Each number is 128 + 32 x the weight over the matrix's rms, rounded and kept within 0 to 255. Layers, rows and columns count from 0. Numbers have three digits each.

# layer 2 attention output (transposed), 128x160, rms 0.0553, rows 8-63, columns 80-159
085068168142121162125119118102045122123143139091100119146107119201127122135099142135103095102090134057138070095141147161137146165122108111194088098085160121151071103142133131131053142078143137138099118168094148193091132153146150118145141110
101169157116132166103133136092108128132103140135124124166104154138147168135126146108131142170148127169132085173121099089103183169111128136113081127111175128152087069121094132092074120159069130130096092116108118162142169173108171152144147132
137113142105132108164137091155101168085125115090101103164155128080194195139096125205079104211122153100096082089108143134166139117119087146157134091112116113129168115119133174098165112106124103133129092128131122077140140172122152093100127114
150124148111106132114143121122124098119117126102101142127109146112146131125180107146159111184139114133132102093110080142129128155153165079170169125101162160137113100128101124110126095116146120150181113123111134136130146173137115154100151153
152121141154146156107125069152122153121089116093151171172100125142080099092095136115135113140137119160102143159134116145153215071084125133135176133167074072127141136110158090145138097148146075156119120081169146047115166185111134136117134183
134135152090102137144141150154108104120141104090097130053152139119172145129176150076094109143124132137092147140209098195167129120046106125145126078097150111121097195095138166150157100136125089121153151130176116164137123134184164144077109204
080152174121134177128126082112129100122169122079169140147105143085108078060114199180167174133185165085103171101087111065147101137112156162111144139105094121101114158127125113124113137123140134114084156111162157148140135088119182145097172124
082151113101118108135116133119158155108088120145128072107088154087136164090101114138110105068144123129149147088129177143103164100116121131183140150043085118091062130089120093113162144149099162144131105134152141109181087163041157070096183180
054091053123146123094094084132218190117073156112159186127120142152128087119113098155138163094116105078099111122103132143092102087142163115169107099140148087113121143151131109075091149106146137159093102171096168104102106130160103161162149081
099116163145089169139103122162068162067130172121076145124112049151130108093086186191092113159114173105088132104106101131171189172155105093130145087119147125126127107051122073122119101124105166148104122088146140161113084155110092178089061165
132181098148127104148079156053126165064078146117155156093164125159118133104122145165142145134086105131161157086136094100130151128126119110137165086140178178107083134182149162084117151096198117097163150127109115141170099131180152103097138114
094163139127125124131156171137135097122124142137183099030177160146137106058130129112136132091169137103126103118110142158038200129099150071119160167110148185062137040174121114076177152103127068153105129126149114146127119133147080133105140168
114087176147132084168119154128114144092142135151138100126121126137113116096098140142143137165064135157096112118082104088098174129131127088133116139165102113123098129101072135053097102094184106096147198085132177110140092104127113134159068129
104126065126134107090186084187136104163089113147145087160174169136125166163126124128136167090112122143117191112102117134090128085135153083134166150105136155110122213099128181126168152174128132139092114148099082121140148110089157108137158123
155134110171108089156140176065146189151048120119142107082120101128135136113155173136108154173128133118155114111147165101151159142136164136113075094119171162099084129115127082157137189127159136160124101124131096144119124102164066092130207076
138130114166163095134145148113218100133045125111162167087128168149112087165096121106131176183104122152142120088092134114191123125100144101144098158137145140098159136132131126157054109158174079100130116105137126080165088089119147185162136173
086073062127129113212125122118108165119101175167131073147137106089146129136118142115089144106139183161102085142098119145178138121133144163114113122143184133026150152154103162096114151165109139169170134131147107113144119119151153109135150175
135167233104164138129123144121111139156144106164146149117077107069178155094101161133110132133135146075153175135126153071142101095176176138093121132072151109112109085076138095142137123125112110138111109120100111205103126131165107100128113138
161108103076095119136110147144164142116130111139128087125102162099151141167135070171143147175116151133117096145151087163150123164107114105141129163130130137110110130122163178045064139085215111088122144068109114097133117184129116155144117096
097130119129149038107147098104117162134135159129127145155126157157138132156158168158088165158147166192136166137092098137149149152132109126138126134163124135127141066091105115132118161177107087190066147183167103138155142107098082174096084151
151128123140188159127128103079139092150132139057171125148104127104099146080110187073146101167106092075148157118054122085106164135109151096099107124077145129088183111137049131166082195093187108105185149119150162135134177118092142095085163104
163153182089176087109091160151102120096139100119078133134155095133077134136158145098164111214119142142208164126127066165158111189147126181152140112105095079089123139219136126115152141033145106128106122161136114138110122131101161112147162131
219113058166097184103120190155133175120160150079056144185177187105131126107159120158150125102202137125063112121165080106094104114101199165099082044088114115155168086129139132174124136127130134128176107126117154130158099133195095088111184137
051116123158139161121133103113151161169073148134128100104160087129184120106101136126167156148147127136116103150179168077079124142116166098114095146166154153077174104166150100096159065104066077122135109118115100091150088177120050194133168105
088127178106148077106107111163099149126135103100103105166133119121135102124132111113180139164125137180128141097092112159094108091131171100075103141105119127142179088181102149157108149180071132120124156126133171113080130107083149115133105109
102077053149087131123112120100141165163158105147151198161123129157105117127121132210140118159115115158100089194114125138105084174145135099124130062137120170070111104139090126113090124172124157101123128107150168105150130113205151147081152109
141056199135116120168084114133083107132114122105155093194134142055100086114109111193070155121103108128106160094157147160148221070092177149102128133162078124124152102117140130093123140133151106051126112092162143151163109053138146143166129168
128165154130127129080114150093137127101149096124171180121113161105102081127118052129144147092105140081139152107156128161197164143135165160163183142193105143106102156158150133122158103091108117121173188055096130128119066141170178160141094154
083098159076154110137095128169118151171161120125143109149140132103141120164071100122158056140131065133131156112156140184132104153153105113158084131089128157113120124159090070130171093115158099136165147115104144165093169158100123120127122104
115119184161059113162126114128064119184070100106119096139130124150159111110097102102099092107149139114077131115173152104113087098125074127153128162115108152146114151113123185110169122153174094124112094099093134125102067127075131138138173145
139135133106119126158143131164143154137113072154147135136121165100164125160092090102087146103111185100101131117134092110083066123153162082122115149162143139123104186108171105105165120133117156171149154132146144109125190105102096072104141187
077109137175126165164155196078130127121174157150187160209101166182112066105145145143143181096174207148123148105140136126152115168133125144128132114148163166177140138087180154143143098112082125142177150104152142148128099131159099114099136136
113091118129143094099082152121164155119182143085086196107107127126105159071130093097160083114153162069070166067142096128065102115137055125118138123161136131142148152156098133100125121094111105129118150130144183145128147134112167127091089146
151131121102126121110090090061113047118128124130100147117081119058058122119129100065086161133161108127151146132151151194151132146098105106161160114115113113091091101140146167098099119105193074142173124090180080055151123131131154157048122091
132133087148135128130079102119184072154163096087138133110188137175089142124089107160142085111111178091117089050091126140093150128102147140087145134154183103095106171074116098102141157143178170162073113158142118204110156094112086217083097182
042153106168137085073107105161085050174129132111102172114166100129145097183084136125142115093127123117184085107097161130200119149116086104139067119128098163139158104130104141121118113083180110101118151142152115108120188169148137132081108125
147142142166104137186157123153157074163160115131165144138136157074128098193177134129125111121137109112145105110119129129139153111110112102149101200100168127074156101163111147175142115143123092185123152108165089139094155124062152134167108172
222125112105108107110156100192133128095112136101132115155178216159143156115146193105106182106150098187121169128120155133074152214106094102101110163073150109098179187168104126106145127103118101209151120091119114138147094114122174102122141062
087150198134111157135126119068201109091168121107088155107115135071147191129073151135150146165084125146159113106133109131156124077141090183138156135114178148100144101135132103133170073188129176116082098127100148142115122125107096166105160128
167108168158145099133133130111125109155127099160107124146108081075150129100138202084123112162147142137187153119195141122128176133133122085158149095142173116138167166110091130138071148104189127111197079208110119111131127141115112118162109138
103123130107106183084097134090077154155156090144136118059133106110142096113130133132173139164070152157091090110082126087120116068120140130154160100122087166127119093151159189142085127173093121066120156180136155105045110092148108111087150140
117138104122121164119157141112090094124150086151139151095159125157116119099140125101130094143152094119159080157130108137112122068107107135156099173143113121127144091122138126136096150179187132102088202048132168152183138124090133172152116062
120107163131085137140116185122128084113094151104165058166162113110125116152125123138121158102081131082138125091097117116150184138148179125163151105169183072094081088155052123139084139163120107169094091157089136128147116085129175157104127085
097127076147100111162143067139128089127108141148157157084146151141106106112100130160141170216131086086073099170085150152092110162159102131202150093166135151125120102115111156146113122174115145129112128088088137133140138120123119171149125170
153146107105088142167085095106127154168135123100181167109157134133097126131156155151108139093145152089146109194150108197118116094122081125086138167122096124140113119177119125165089164160091119167083129154143140105070078121133128140088142164
102173062119091089123225107155104118156119151130117107175104113169076149111121162119155138067101117099136184117068124131140126157129129127118130147118089109118115131124058105086093115114126173115175138157161106134137129059161102119111097177
235121145130171123111091115133126102145024115147124130120126098171116127113120128102162147129087160158085114099150111141118165099154142159108120184087131131177131069079123132166077100126154161097106130106144191118122116111219115085179181102
103160141124108083134160095140174150175153111155163090102149149076128101170155150164118184086136188100108080110085162150173151125110113081121137158124133149107170098143116174134113177084126149128120146125102140169101085092112150132134117125
133079131104109143169151113107168073125174126127100148150218155037161092124138157076127166168168125150080160141071105127145121183131106134115099183065109119128166166130159164117075114128108084102167140123113126101099100039173133180166169109
175128109155100070117114104174121100130172190117123109161137093171124136139087126082106102061105110094106112108136124141077145140076096115133075097083138010143081134108094100100198144146147056092180152124165135109139156099127076162169091143
142142089081088095155153125141133099106164116103106109145104141178137172168114131145096118160170097167106167121187192162126164148124133148134094081159115058085141172117127107141170158083082134168148155142141127156115105142174117083069088107
099153053045188165190134107110130165188168088098111133144112090132113166162115102136134055153130115160162127062186162119118092119148125114167133075184154113106086116118095072106119163146199125116098111152120175143138113129166134151138093124
165101168152126143118090145113143104163177123129162126129127075107081114154153134152137110168133139165116079137068123152137170138109126105118161119138104125146127122058113106125139089143111123123130107105137131146144136157108090189143157168
148158163133170170135104143108143159156102119165168091166104163152115113128170147169093121123118179151122192141162080026147124151124202158122142175123121119091167207102099138146079094165095145144133116171119125105085124077151137146161143176
126154071150150112105117178116139142121161168139124089121080110173128108071128147102095121153083142100122201130138115130103206092118111111115138198159159140124121079130193123085126091132115091185097132185139080132135130142128161057117099150
143112115118137089105163155123130131149126126079107100124165097096146076137057117102187145171076136110145122181126131102120147124117109158128206132130146138118113123104136084113107093141100122136166177085117086097072142128082221174133126099
# layer 2 attention value, 128x160, rms 0.0609, rows 9-63, columns 80-159
128142129172137132093152134119152170131140168087061116116117153182096101089124109101056157165135138149144114105128106104131132089168177132083145183152089053159146128160174122127114176071138139129136102116169128101113090076106127119122133138
117151151177180190154129141155143105051121148197157141087169165123132181129083133152096133175153122129128122149125089112136125149155121142135089135142063112114141144125154108157173147166126136093091166122144160188105077116126122165114147125
108127148077166135169088174152125139132090101111150151139119123118113102101147144130101174123135127100136172143117131169139092148170156102148162082094119101179142210130151163179131139061109147120136125146098152095096141097139125114099147159
118156148130115069133103164098143082189171114203144099138146132136094117116133140121131092136201155092136089117141150094099116139150125147105111094093072119121115147100124180088126172108169133080136161076166100161144099151074159126124152100
148136090158157090152159139101122119168163114148144082157089119127117152136135130158129151136063107089135139049130123102129081129142173146054133142093093156063148144177111137182123115135118126095113159089139078100145114088108180133121124088
148203141111158128101127162183152134114127154141128111119104116125045121144109134161149144198108094093166149155150094163133131135118109107144120108094137116148133161115160147135120073145165140137155115102112156123111143084102153083153097097
126149150134177163084087108115182153153181103095179158101130126103094213105162174111112132128192181116062122139145158143104120134155131139147130134145122155152107102131099121093071161130179113203081156101140111106036088146124100110125086165
100180185123091124086164134088118144122110148091097072151085171151126128123156141111178096154191117186121101165091108129147155125150180122115101132121152170102119136123137121110116131181096115084088128149109104117098112155106094152203132120
155176102103074108133163123073139103130117160102116096150111188106099145221124092118088141150158159100084105130103112082161093150199135142159127100116085098108158133104133111061164126113138161086157083130070089065150050082070166171127125091
125072156149138166163159156147149108160082154131080107110067097130156165100156142139169177124102203150165139126143100159099112101093143222146121155155153126135114108151141085159119146121089099110169119131117108148126117134138110087105139149
139112158116128073160126147115147131110070112028113141143121220139158129113153121072095132074114172126125155128143123105125159147132140072161128139139125110101095156119128142134172183064180184152135156138131063144105112135174037101112143151
092138152114106090128168098146141087145193171123157083058107178129195202100045138131184163101165138076183076133119122122119128158094133103142096124112095071111179165112078092132110084136102123130184089112137127130153040152098133114099119064
115148134147133094128100181138081090104122126190096096185144106074146159130158136171103175125140122115114200145112142156113153134116099072109129146144155231129086117138155137113166136143143121127085159153128118165136139089137125166100126119
134079096153132132144112158138122155133131121161171121173037176087125152137173172112141121120134197163205149076100126135136182119148123128104109170142107143111111178135127119172100135206135217143133107161149155091117106139145170121162062125
150126119095115143175112115088131057149130079123195173084118088162129137088101151093131132050163086124152130119128133177113118160118150173080169074183142215153161178121151180155116144170122105126129102120178073106105109092100120115113143151
149145129158079121123164156142084121118194136150117218075143129108156130165182088073134174070145161117120094122106090146106119127117162164127123119151149131133126147139151114103126071152125127103145092133186144126146108109207113160124133100
152129116156132139171141113187141126158125149152111137127126136110074150114089068142140115143157165093064152143136087149129165083161142108181186129109191152118138145097116129131105146145204170130196160135111126137144127065124117111132191145
160156114111125142149170118067119161160139150146139136132173133134119127112060149172065134192154178119199139070103116101053141167116117172166166090173115112166177145098084115116126080106090141113116175079117154076106098081158144148126120146
125108131115120100140143152140123113151155152108090137036145171092164143157161068081071111096156148136146135161107141154101079184121116101115094156129149115124097166114132155119130178169153137115153075119112116096204159087066125181075145118
145178121156112114149155130121111125124143161118121079139107160082159157127148023147154143170154209133182165174176098106169100115085077108112179135136107088132116172087139107173118168140021098171141104186129093173100169110135109102123144152
082153105126104060112106142134142090184142158162071141122107123169133161111133113141101166107095089111130162156121140129135157093145130167111052136183140153121142151128097099147099127112155157166101108158093174109118103122174144136115074173
118151078131081149122193156123105101096141113114080085158110137076109143195168149140165082183045108085096139173087144154126135150133079163120131142036120115088082086170166126169149087162095196198094137103186112117090141178086162060120167126
111097106100149052080110136083079119076112175123105064198128162166083090136116135075160135160089131110130110157141090149128154156124168146153130169097148167134133138100120089127122144129113135049130134121185095125111131136147168195117118157
134152127085131127133155119089144204123154152100193164128170160149087124148101153106121074130121124092105132133118113151158115120174145080136136157190129121110127163080145088127142129130112131169120076169129161156175130137070146147118127132
122156132133133201111145092127098150184070186177125138099090128147119141093108163106129095124091106130155153159096111155093083164132156138070126094120135095099132101130141181075149102098160165100178148149139120100147086140113114206145120148
061141142084183176138123111117194152103120173186091180170150149118157120133090121107143114104169141120202120165116128062106110172144152066145110175126171135101112138098143074156118132197122100117154091099118083156106112168133151137093187108
120107155100081112127131101138099133134094161119141146145093117120184114096030143103175156155145117133099105149160148137090121094095178109153077138128155142181136134122116162119079128139074126128158177152091134099176109144101101155155107117
099087117116161159173075105087119146170072106115086078133110180210077163081027116117149116136129123125110202128078156084114124040140113170172092137098105075153132103093079129154114154134118126086143132129122158130105074128142176101112121146
087079100165167087124110164120132106125120119091126130137169116055057170157121121080162175155085102112083132116138086091117131127144110143103101212110133131128089151133150154135127041185101176097082118114102101127138159143185149151117165126
120140128115127184129169102125091084138107080159156131106136126082121138081140167130147147114103096098142123145134102167100133109146088084189155101100134126103097124083147135126120122124195125074118127135103114143085101151127138139080138170
213113126133087113115090139124124146106075109098143106106090125128106129124140153114152168114065094143079100091118141163127094153152144128111101134133150096096087096057150177114153159136179161150183150126104162132143135125126143184079107126
135183168150134090126172085143181098109110139125136095094180102168107128108137100161146148132126134092139069128142125157148088124110142111095099141144131110171106100067108151145140161123151125166106162128149154105088089165110107093115165107
187110086141092138133125121122130136121065140153122155110185143114096105081112164103123115131130129144154120122153126083103117166087166148124134100147130119187067087184115153121074178123138113143105147102125118158124154151152094139148120126
130148159112148157117179206143140113158096124117075077147137175140178106096145089121114123088181116084120129102139113181173138117155075114208115124135085157082097078145135143108071168152162133133153093153125102110118124132155133094077077096
139101147125162129162129174119137126160093112084137153154117080185101103143092095092096099105099142088130156137104120104168093163127129140153126113156158101119096127203114154136117165133070118118097151132139089134174135095110097134119118132
194109098096134099154103127127159154156148120116189180132098158134150190207083084101125131082103125131164080110128189104079103099163120121126132122161158122143164116088124117074138114081158172116097164132125145161167166161127074099108137151
111133103202175098158166141138134142101171123124103113128117143137176084097192115141138186142130188134146146100103188110064123145132077143148127091066170122125111098111178148110155140098150128101102113111106094146144168088119134107158074114
166111121077157153133108146100128127153080131103168186119122178146146161133101159174102141136175112125108140160191108095149109077169156125144148130189120133124126136120142114130124155154177194153080129135079093123135148131142123157133064159
154090140089104132141158107164108150115127160121157151150128140171149125111113095135082122149108149116154144105068013089128103160103133070159121077101126148177106162132080133135175149168043141131115118092103136098129143163090162125155151160
122097077153159153131170103132123125169107075124122164166107142153024193125100123140188163154121109078135134152149127098122163144145130138078142178134124136110125153184087073184117164186103133155193130152088114145143107162119103088149138159
186119094121076136127078117174137094160147102180174140127165096137180123097179116107140128130113179126128125154147117102112155152087094151133122163083183109147141155129152111117108091067116133110121053119155073154162123065182110114132143100
137123160154114148151081170109137131127132146088090151162100071083158170049142099161169081185162168102138079093111091090094129137151190124140130122140119128136171176123141112184051097162127148074155145101158180113164077087109065154168146146
166148060109183108128103127098094090126075149150125169152148144154130149048135120081150108095090132129149116209159167105131136131138132207149131113086133111133148184136174134114141054120099155082166084141149150072147125093097167175106155072
128149121143172153130161101080117163128121164163141137106131178140113120155155111111136073124121141132113113113083126135135081136183113134128169105118145118115092135090138134123101118146168121128114113134092161103167166092147075132155062153
103104095147122109106108119103094145129151121166139134134058132124132079146129086133061130125121141133089123169079179094162041162098083122126130082104112096092104156091125082096173116135173127185109138070146107091153061067127114096112153039
081142142142075121122172090090161112136142163091139112158166131099160101139134132105141128039115139106114127118137144124158129098110183149136129122165099150163123180148126084183130103117075107122107114116105120150121127147145218104178118118
162187113084107134108113110113109136116121159115121172119115171125165117092117112161132134121092147109097072125095137079178117134091092093139128172204161158134146138083111149140151084131114100113125163175094140108157153128135083121196080100
184162103186108136128173144059173126090138178148104209103107118108129069093089126123108176149111043108165140162134164129107090120115136116163136102153178129115120122131140160167154108119124152139104091099119131159120159156144175132135107125
111104130115122116189080137129112102152117070113162046059103109047081137153159144146122080118126144140230116180088133115138106143110063154157156227112080136078109093063095192054090129114123110116065107154146115129109154174126097145155132110
152058141209099126119113109148119116115114144215135091153130126174111121139136120156100137118089148143131048152133128136117155116137119113123131115120111126075106130159189102146086103120137140169086124100120093102163107138110160121114155132
086102151103060193139176147172137073230113131227146131133117144075077111141138105084092116124158160092145093160093154128215148099091109151129128166225126137179132139165169164116100105152114135150113088096116204124086099155140223159087174065
116164188082110146092139161166146121111098146070116106135150187125135096130104121165082134111169097141160121139111127135132158146131075096134128111105111092123116135168123164134133126106100092082128113169162089094113090113093084130112100134
141111129116128134137151092151104112086185100149162161144062113093127133132181103112100179081123100135171162185095094177078153062140109182112120087150119180142086122067142162149148098145143158157116124133136110103128126135095115127112075105
094140129159084058132189108166120150132159089125109119111174125121121150106132173097082087101106195163174151115154038146149086137139156078177084123058161126122220087175086111122135209069114125173154091097168099093147142147134110093083102149
132113095191148119097131122073105149073120101154068144149131190183119129093095162108104113152167107102125179156179104113150093130162125090121072105150127149141147163155087110114116139106074124082131166132116184164165080156132081142150093117
# layer 2 attention query, 128x160, rms 0.0793, rows 64-94, columns 80-159
107116086125148130112172118095142105134122115123111141068113137132112110122123091148142130085128126100151144144091148151155099107127141150131131114083148130131115131110154110141148119126146140077135134086097104141144130120146129147118152138
064150085121136133139110161102103083139142146174083094104144125122122135158103113162138140131153150093124128133077146146168102089133141145097114134128160114115148135109152089141145108180126148127107142123129104107152146079101151117158145137
101107077120115114099138136129118125135111142074128135069154146120106119137127119197126141098156129149166094106102135154112123057116136130160099145119111129141173126171132101163102138113121119096095135134162136128121151106139139141116156132
124111073137078181133115109103107131138136141087155108099168154164108079182127152184148118107102118128113081158109184170127106076064160154101099142142127140189163151158127110141122120128152124109138126156121113128136138151191095150150089141
114169128130118149143085104189124131122109144151068123119134174103133062135158119158156116090051139134114094154143119056117174106117143120166087086150081137148117095170131122104098159132137131095126135173122099135136153154106156127159102156
092113138081158090167119121115135161138137099167098117072099094102137130107079106103113180140122169130158136100084135133124150114153118135129093096099128100117117175141195096137162149120076181149084181092143203135120125114110121164119104173
133163153177150095128101159144197155138106125138168153203127087138116112064167202044137137102094105117136063134159090110102168138136106126153152122192127099173121132103159083086100154148135128185132141125149114116115098150134139094085145139
118152132146140099166114162120146149161121102142144119092158132130149129092116114175150086114156112128078038176094127095099158078175111113113086163154109104148192147113117141085140140172148124095151050128172092059138162086132092161150086197
135138139206147072124160116124071139144105132131156106106138145154059165145092144139138132171162110123188097124123140100167101127075126129068094161048147152138100125142120146131142160110053166094128133127092154180110110105130136119176124143
096132100173122116172148141186099114119151116107208112143124109107157149108099069159129158141147169148145150149052164131140173102121115169158084130137149154140126113183173072086185147156117125110097105096159140090149123124104142126166128155
113120176067106141109142150119154139108194162110083135098094081107131124161117128147112125139122138152163182155109186161110122111146150117135147130089119198180135119118138090145149181115152174092096142144145130198178101110120170150192121125
131070180207138200154160072063076097137145125147056109136167127143086112172118146108172153106101104128101170104039090094143124095133176139108122145110119073097112154060133127078127081173129124136082138114180147140111140136156112083151159133
150100117131150106091102099132099183188064111122132149127089118127173121074068154124150146137151163089166047153145147167175057105133132130148099157204115217101147100099104113168167164106154112159116151123138135140150108162163106138152124120
103130123094119162123178154089135123169128112106205113139139155180111052115063072150088156137075104135138157137111210079135151112131107144145126131159135080095135118160149121124136118161137189143158135154182141119164123132157086117131121115
132097075109105097120166093070069148084197145096112123110163169114133089105116146230149116060175143116112135142179065079111116114126139109120097076174156150132122102118167123121167157111122157115196101111127155118124163089125135059085164125
085066163182102151099078139108153148098106131121171123113047155052137140118135121152112117153143175075162111085077088114180147073101124108123199135124189126115147128164139206155092138187170177107131105139120052162156086166094134123092167166
114079054177109127118170147097103124161094097118119138123146105153157129157097104163167141135173155114112106165112174133118129092087145135092131120109127165159165140155164094135123120127121130111130112122123123119122130105131095084145156159
111132099126135164127113133105109141148118108110138121133113132119132146133140124158141140089157148150135143115116148117137135103127147149138098126142096116114161148103134113139143118152120141126111128116115126144082126108124099122129175130
148132162110120111102168104110094150121105133120133107118129117098105100141154114073095159159121137149155162152130099103126133141140158140097153115163149138122127157118128152154151135103074109152137121118113159115119078135145125119124123120
101138150091128131081147131060106151152142151096129088120135135125100119125151107120112124144129142125118173165112163150071157121148171146121109101127165202132110126143161114101148146138099102117115142122144145102170110100154078111115049157
109135128124104155084180174139137109171135110113144146118149092151121110140149134088113168187133164120170108119122105117103183157165163111118092045109094157084117088131126147121169137137100129132117147122122147087149109101084129106096163126
146119117100171140136164141117125146174102113110228123065140164146160130134141073134099154126138159126073115185095141190102057086141171101138128200131128141086137117173166146086142085095145089142122085066142103103156156155126079136132120126
141136147156139123081131127098150145179142147102131127110108116125102114118185125131058115138129161153101130144179164107130161120065127108036092123127104131201135126121111181120120153089156102173133087085103117104108153171105135153113140129
129131144102163147126131143082152116152128130032123083171093138127119123109163118151096119071167104125084192097094141128104172129128175133151115142150078190138074153113115133128115133103172123133127086138109113077168126163171100194123116111
114128173128105201083141111167110125104174179192136173086133142069096154127150109099102180146157049168176178121144084136112145166107131114048132113094100091150152080133123127144145155125169128133154092146105105165109101089113108085163165143
115117124160127193115157168167127125141136140122140132145127124106139173138143073165136124094136111125161129155091124179122096140106113096129137105147126092163118148146146144160141102144123138128144113111158152080121158121093109146134098108
174143143114134136111098073170144100138118146172125161115094153178185135078136129140120088128096116155167194107119120054186110119103136189121109149116107113150153168103121095132097148178171042085153181139121125130093121124129161067109137104
105146155159152131139165125066105170061155128131081152073137142125123126076133062131166163103073123140127136107192133085143140074171124141045102130141113120133162096170080116091150106093129079140132149085095092178120057120104159122121122098
074126098103118111117091115141073166180133099109128128221126141117145090102176083124105109141165157183145092128073152091027146088093143098092154134120209138045119116088160106114126085103145052125124108086109113112070121132173142170156157133
122092143131199129136145139090196140118114171155134166159138074053192071183091129104137127125105154097139158144147142154159126121156180105112121165104094105098125097092125150095122105116138099132169142094075119127114134099057109132132130147
133061112096106111160169127145137102139158159132182163125134131064114109156187106148190131115139114158152128137177127147133145151115110150143156130145127118123123169097129136163146091130123070124116071076117122165146136116184143185064135113
# layer 2 attention key, 128x160, rms 0.0821, rows 64-94, columns 80-159
135125164154123102144133110132173134099152097128122136133099128081110179154152147107134118134095155127142126143163084081088145143137144114130144128136117154146132109105109123116130140137095127152133138123166137110138087147113167094112094087
123105141118119116048179088136128149127135121121137135130161139099113151158123095114138092072122183136124070146162117107110128111119128137193119130159124185092157136160166089161095117122150090124117103107111119053125115157171129157116105109
144128110102114118110133115166113137107161100102120129099188203158123101097171084112180141130142120148110122163092137106109162142157120133085150163137161158127126097102122095062170111132129102121099093162110106119148127122116125126076074136
151135126140142173125126152128132140136153092115094140114151169097130103066165068145123132086181090136104105095104115149111104144193186151126153173138136155150152114153110163122143172146113133127150090152108141126131126150136128195078184091
126122175144107140180130112117102110174170128058146109182141151132105132111125167121113114151174066154088133140057148149101135141152114128168101130105111114096122107182082103106101132132117116178124117146153122127143103157177137089101073085
095115125156097100139135160192181140114178089137195091163196098119104122100086131117170150143130160119198129163100093157123158123145086155175124157124130182125111029093099145116141146131119061112126100142104114116168158193165118175148139107
092143169084133102126139101166157092110099149135153139135086094141161136142156131101053158109163147093111119114143090131170103141097114131171104137163067164118127160149143151181112127148063146117126173066164129162109120153112086163120109176
173125076143138168118172144068089085146166078111098117131135185141121107140108048120089096080141142095136142147089137153152087131121081100161138120084094100108151128102129102160113164132124101136128108150097143117175162119083081159068140167
097149140096169150058101067092120173092057154126117153152117115095111084179138156123125135119146096119180130093196194121183023158117143062078166101123142138136108155127139164122080078110204131069119154119058143142097099130069146150146149112
073142195125143127131104114146104082119134138114137095157119116168118129141120116087151137121149098138132129100090146165118138118158121157086116108133154142096128141084114113154152124105167110110134075134175090076167145128160149108123132094
151167140158177057106128164132169125145087106190084142124120096113114184141102190120112133167114128124082124101176112092133100192105155143073131093122159142152091134184119154113111081090124165192168115063057200167071139124127147153160091084
174175131140080148203148108106134165139115079116136165157117190160111171146095186174126139100161130195132115100213110171094144149147113060100138096161093124160148145138148147137136123127138174109174122121122145131137223141136105134088171142
133113147162089135169120157051134171116144125134123116131231075090108122147115170150090110131119137164120148089134107095091091131114113109136181178109159092121122190067129124095118152115064202041144118124119131128083138113078073134122113098
098048133098155085163144187098067109098163122160137127106132148088102170125104117180157109144183127144119183143150122161154146112063139130092090108093065180171089115139137162128124120189112135121151180133125138145109158097134199132106134093
168174156135074137134128163101123087121091108078186139058099090182154146113094166075132137207162160097142141140092148135088071130114168132124158111156088150161125139158097187113152136137082185133117119163098153152134073148084077049164086164
111171097142126161121157117136181102076117175164196192101102099176073082113157139162123102104129101150133149138119155161103165137131131184114132154163083136102136121075160100109168161073173160163162133120148115096091081142118174101136118163
117086135092092118085128161109084172104161134128124104126163160137123106119134041151141141066176148126113104125101100151128149135175134114144100159183203132137156130128174106122171111150134091094133123126104118109105139141129126158119132121
163099121119179129106154118175091132136114139106143106118116154119133095132146108141138159071127143189098148158132138131113125125138115129165149114175124135111147107136143083116114120152133121124085128150109147108150157125157162151137120141
116124169111102133096141120080134105109163141113094120100119108140097118145119165174127121159107156097179083089116118057124104113148133161121137180126159077157164122131123186149136111096112155116134132097107134156111163087127157120130123148
128048091100134086148149104143110066100150139125124168145147075152100063182144120145155163093124161101153085141153158075103151125119137172116102093159177121107193100142172112159097061110120150128102154142115160143092104139184185113130154090
110184118134071125112110102112121185089158110129069112130157212076134172092141060133147142175161134167106018123134168058109124112125136101153159154135121165125118095154093161080148190134106149164102122085123072108145133146110145146107072053
126153118146132119164055129140122093121127132147105186089073090114121157086096136087148112138099114150098142094092155126119167158170103173132132164137166156164099097121144118090085086146112108202118167144155173114099078120069141143141162162
130072122100100130082141083110141044109110158102061161111140106114121158153079120104141098149140104113105146129144182121180140107106128119071114103139152155094076089131147107115116113134124113114136139174084163103090108120098136124129155108
147058147113184191124159177113172147199124151150127145097122110133146085189117191144077172149144156121167110133139102094126061144043154117154164112146163148046132141153124137139100112088108155110128144165123120164108151158133184129158105088
103124120105132098131109098153171132109132099105097092116122125195123055133125097145112158117128093162077143121053120148127146134134150140170143108125147166087097160158089100172116106139099162152112067139135169156094190184185191147113110068
141163140108144180123159073056177159190095231199089179088000080122157160166136190068062141207090083110099097133207115111192091150043142100116172067060127131150024152130153186147088110168091131151114162096140166206101068156121127074114144132
123106154174144148161110169170147114180117144095147159090109103107093066107144117053110118104158129114140090193133121167114116114127109178143157113145189130123162168082122128116134122141085212100169161142139123192113099085172141209166158084
100120121058136091102127149146131091136133131121141137107138118175126067156115179117118111127070097149159176098108154056086153120143093114152095092139123110201147206138141142146102096117101110115198143130143210129054107124109131125184100113
132120126181164115140136128129145148116107158104084141116099124094177153188067109169113115102109135070140206126141114144183084124091124129190138127043092100130031130089121168115134171081113170134074146175145099069144102158164163190140121120
164121141123184146142095147138068115171145083108113149141108190150141122131145109177137163102154133169098092151097137119115137132127112138156162152141156151141114118157159139112146092100090130140158105146084150103119173095160139082088200157
144173133086145130123117103149136171159079089123089124168065130159166159162110127126152106132119177072143152145124151101078097071123107186124109116152090157139122124122123139083107174145118147107086117112090160111110109105071183109165117129